Each number is 200 + 20 x the weight over its row's rms, rounded and kept within 0 to 999. Layers, rows and columns count from 0. The size before them is the row's rms in percent of the matrix's.

# up: layer 8 MLP up, 704x256, rms 0.0916, rows 192-205, columns 96-127
# down: layer 8 MLP down (transposed), 704x256, rms 0.0866, rows 192-204, columns 96-127
# gate: layer 8 MLP gate, 704x256, rms 0.0909, rows 193-205, columns 96-127
up192,100,209,196,200,167,242,198,214,188,239,183,196,211,185,197,216,197,219,235,217,180,191,231,160,227,209,220,196,184,205,173,180,182
down192,105,195,180,189,206,200,170,196,204,181,192,192,201,206,197,214,176,196,235,223,212,214,182,202,184,211,188,212,193,219,188,169,216
gate193,105,181,224,196,249,212,189,206,149,193,195,208,199,199,165,189,176,231,197,176,164,199,174,216,198,176,223,214,193,242,192,204,213
up193,107,228,188,179,223,218,215,230,198,208,189,161,176,190,208,159,188,222,151,188,182,200,205,158,209,191,199,183,216,202,183,214,194
down193,101,190,225,213,183,204,182,193,178,215,234,199,224,194,215,207,193,217,182,196,218,203,193,215,213,199,175,205,201,222,205,188,196
gate194,102,256,213,201,202,221,224,187,201,181,195,202,178,194,208,215,212,211,206,225,223,177,211,224,203,195,214,201,205,243,208,139,172
up194,103,172,207,224,195,215,207,200,214,254,170,207,241,246,187,221,217,194,201,190,209,182,148,172,240,189,201,198,216,163,200,253,189
down194,100,197,187,198,196,221,206,222,213,200,226,211,187,234,174,210,226,205,194,186,192,199,205,202,187,234,216,197,200,195,173,195,177
gate195,098,197,191,171,224,231,201,208,217,197,206,187,181,197,213,180,173,209,185,221,216,156,200,219,246,193,201,159,201,193,189,192,234
up195,101,211,237,194,206,166,156,229,178,186,209,228,184,220,197,197,176,216,206,229,160,226,210,191,193,202,173,204,226,218,186,204,204
down195,099,184,210,187,213,223,183,190,228,191,240,182,212,201,188,242,183,181,223,228,190,194,167,218,205,224,205,227,173,203,236,184,217
gate196,096,189,228,213,211,231,219,184,207,209,234,204,175,177,200,196,177,221,208,199,212,203,182,216,192,190,174,186,198,159,199,192,176
up196,101,173,179,213,213,201,167,188,201,191,184,212,184,189,207,216,190,180,186,214,226,201,182,200,186,213,220,180,207,214,215,191,191
down196,102,197,188,187,205,196,229,219,176,219,175,184,204,175,203,203,198,190,188,224,179,192,228,160,216,197,195,190,196,226,186,201,231
gate197,094,202,183,203,179,200,196,216,207,232,227,219,199,245,226,199,190,173,182,176,204,194,176,225,227,191,208,201,179,213,175,209,187
up197,095,198,186,207,237,199,224,181,195,171,183,182,213,170,211,194,206,182,182,194,191,204,194,243,221,221,205,194,200,242,232,192,204
down197,097,172,220,192,200,215,198,164,187,198,212,230,174,228,157,196,208,244,196,193,225,213,229,219,209,161,209,185,202,199,202,212,203
gate198,088,209,169,228,186,225,174,191,207,203,207,219,209,228,208,194,219,209,212,164,208,217,238,214,234,225,161,207,186,225,192,175,193
up198,093,190,226,204,175,157,197,209,208,210,170,201,179,209,254,187,169,210,185,217,212,202,186,196,204,213,185,165,215,159,208,188,203
down198,091,199,221,194,210,199,204,203,196,183,207,240,200,199,222,209,221,183,183,191,208,211,227,222,208,185,153,193,172,221,210,164,193
gate199,095,200,184,207,182,222,208,182,228,210,213,191,194,234,160,180,173,186,192,210,195,186,189,190,173,215,200,229,154,211,174,210,167
up199,097,179,223,214,190,206,225,176,189,169,171,180,199,175,217,201,208,210,203,200,189,171,187,206,197,196,185,212,246,184,219,245,186
down199,096,214,213,203,178,178,198,257,195,216,184,222,208,205,196,200,197,214,217,228,213,190,189,188,178,240,186,204,226,226,180,198,203
gate200,098,196,196,176,167,199,214,218,145,178,186,198,232,250,190,187,159,197,189,220,214,197,211,202,175,186,196,207,184,180,190,189,185
up200,101,215,229,202,214,210,209,232,220,170,193,230,166,192,200,199,203,178,193,195,213,210,163,227,194,195,197,218,214,202,230,178,210
down200,099,195,201,221,223,172,170,241,209,176,193,205,166,230,216,213,203,214,199,163,184,202,181,166,202,184,215,199,205,212,171,189,185
gate201,106,200,207,233,198,147,200,191,202,178,193,172,183,218,220,220,212,233,171,200,213,193,203,185,203,220,204,214,235,206,202,197,229
up201,102,159,185,163,225,219,200,216,149,193,168,198,202,214,199,216,269,193,198,207,219,224,179,180,222,191,192,198,211,204,184,213,198
down201,101,225,201,225,183,196,211,208,204,205,218,180,193,174,202,204,196,162,202,206,207,171,197,197,184,192,178,194,189,263,236,201,175
gate202,101,200,250,200,196,186,173,203,196,237,175,172,199,210,239,199,223,206,224,195,216,184,219,159,201,177,188,218,199,211,188,194,180
up202,106,195,251,184,223,184,207,175,224,192,172,171,217,231,188,212,202,217,185,206,193,192,205,219,187,192,203,219,201,219,184,212,161
down202,101,228,166,207,214,237,216,208,171,170,219,172,214,213,194,164,216,233,178,225,217,165,214,206,220,203,178,191,195,187,203,216,203
gate203,108,182,190,232,218,174,210,213,205,198,142,155,200,210,177,221,198,159,202,196,195,231,178,223,191,194,206,210,194,225,214,174,203
up203,100,206,197,199,199,203,201,166,205,195,207,200,223,235,236,188,169,241,235,215,165,211,209,213,206,191,216,202,190,222,211,193,219
down203,103,202,216,201,225,204,189,198,195,220,171,176,212,229,197,210,192,197,169,192,213,214,170,220,169,187,158,177,180,201,235,196,221
gate204,104,204,211,184,205,250,213,218,200,199,209,233,231,175,213,219,193,186,209,151,213,207,190,182,205,180,173,189,191,203,167,180,200
up204,105,197,219,204,179,191,193,195,192,214,211,172,172,171,144,167,201,200,200,245,184,158,167,193,213,206,188,232,178,205,220,173,184
down204,103,189,206,213,212,226,212,185,212,178,212,248,224,183,198,211,217,166,220,182,206,192,195,195,197,193,215,187,188,221,198,204,208
gate205,113,204,173,193,184,242,231,204,209,219,222,211,218,259,211,221,200,230,196,185,220,168,195,225,211,207,195,219,224,169,213,194,207
up205,111,171,198,198,220,175,204,211,198,197,203,201,184,165,170,202,196,197,181,162,215,214,209,225,209,203,215,179,210,202,210,178,173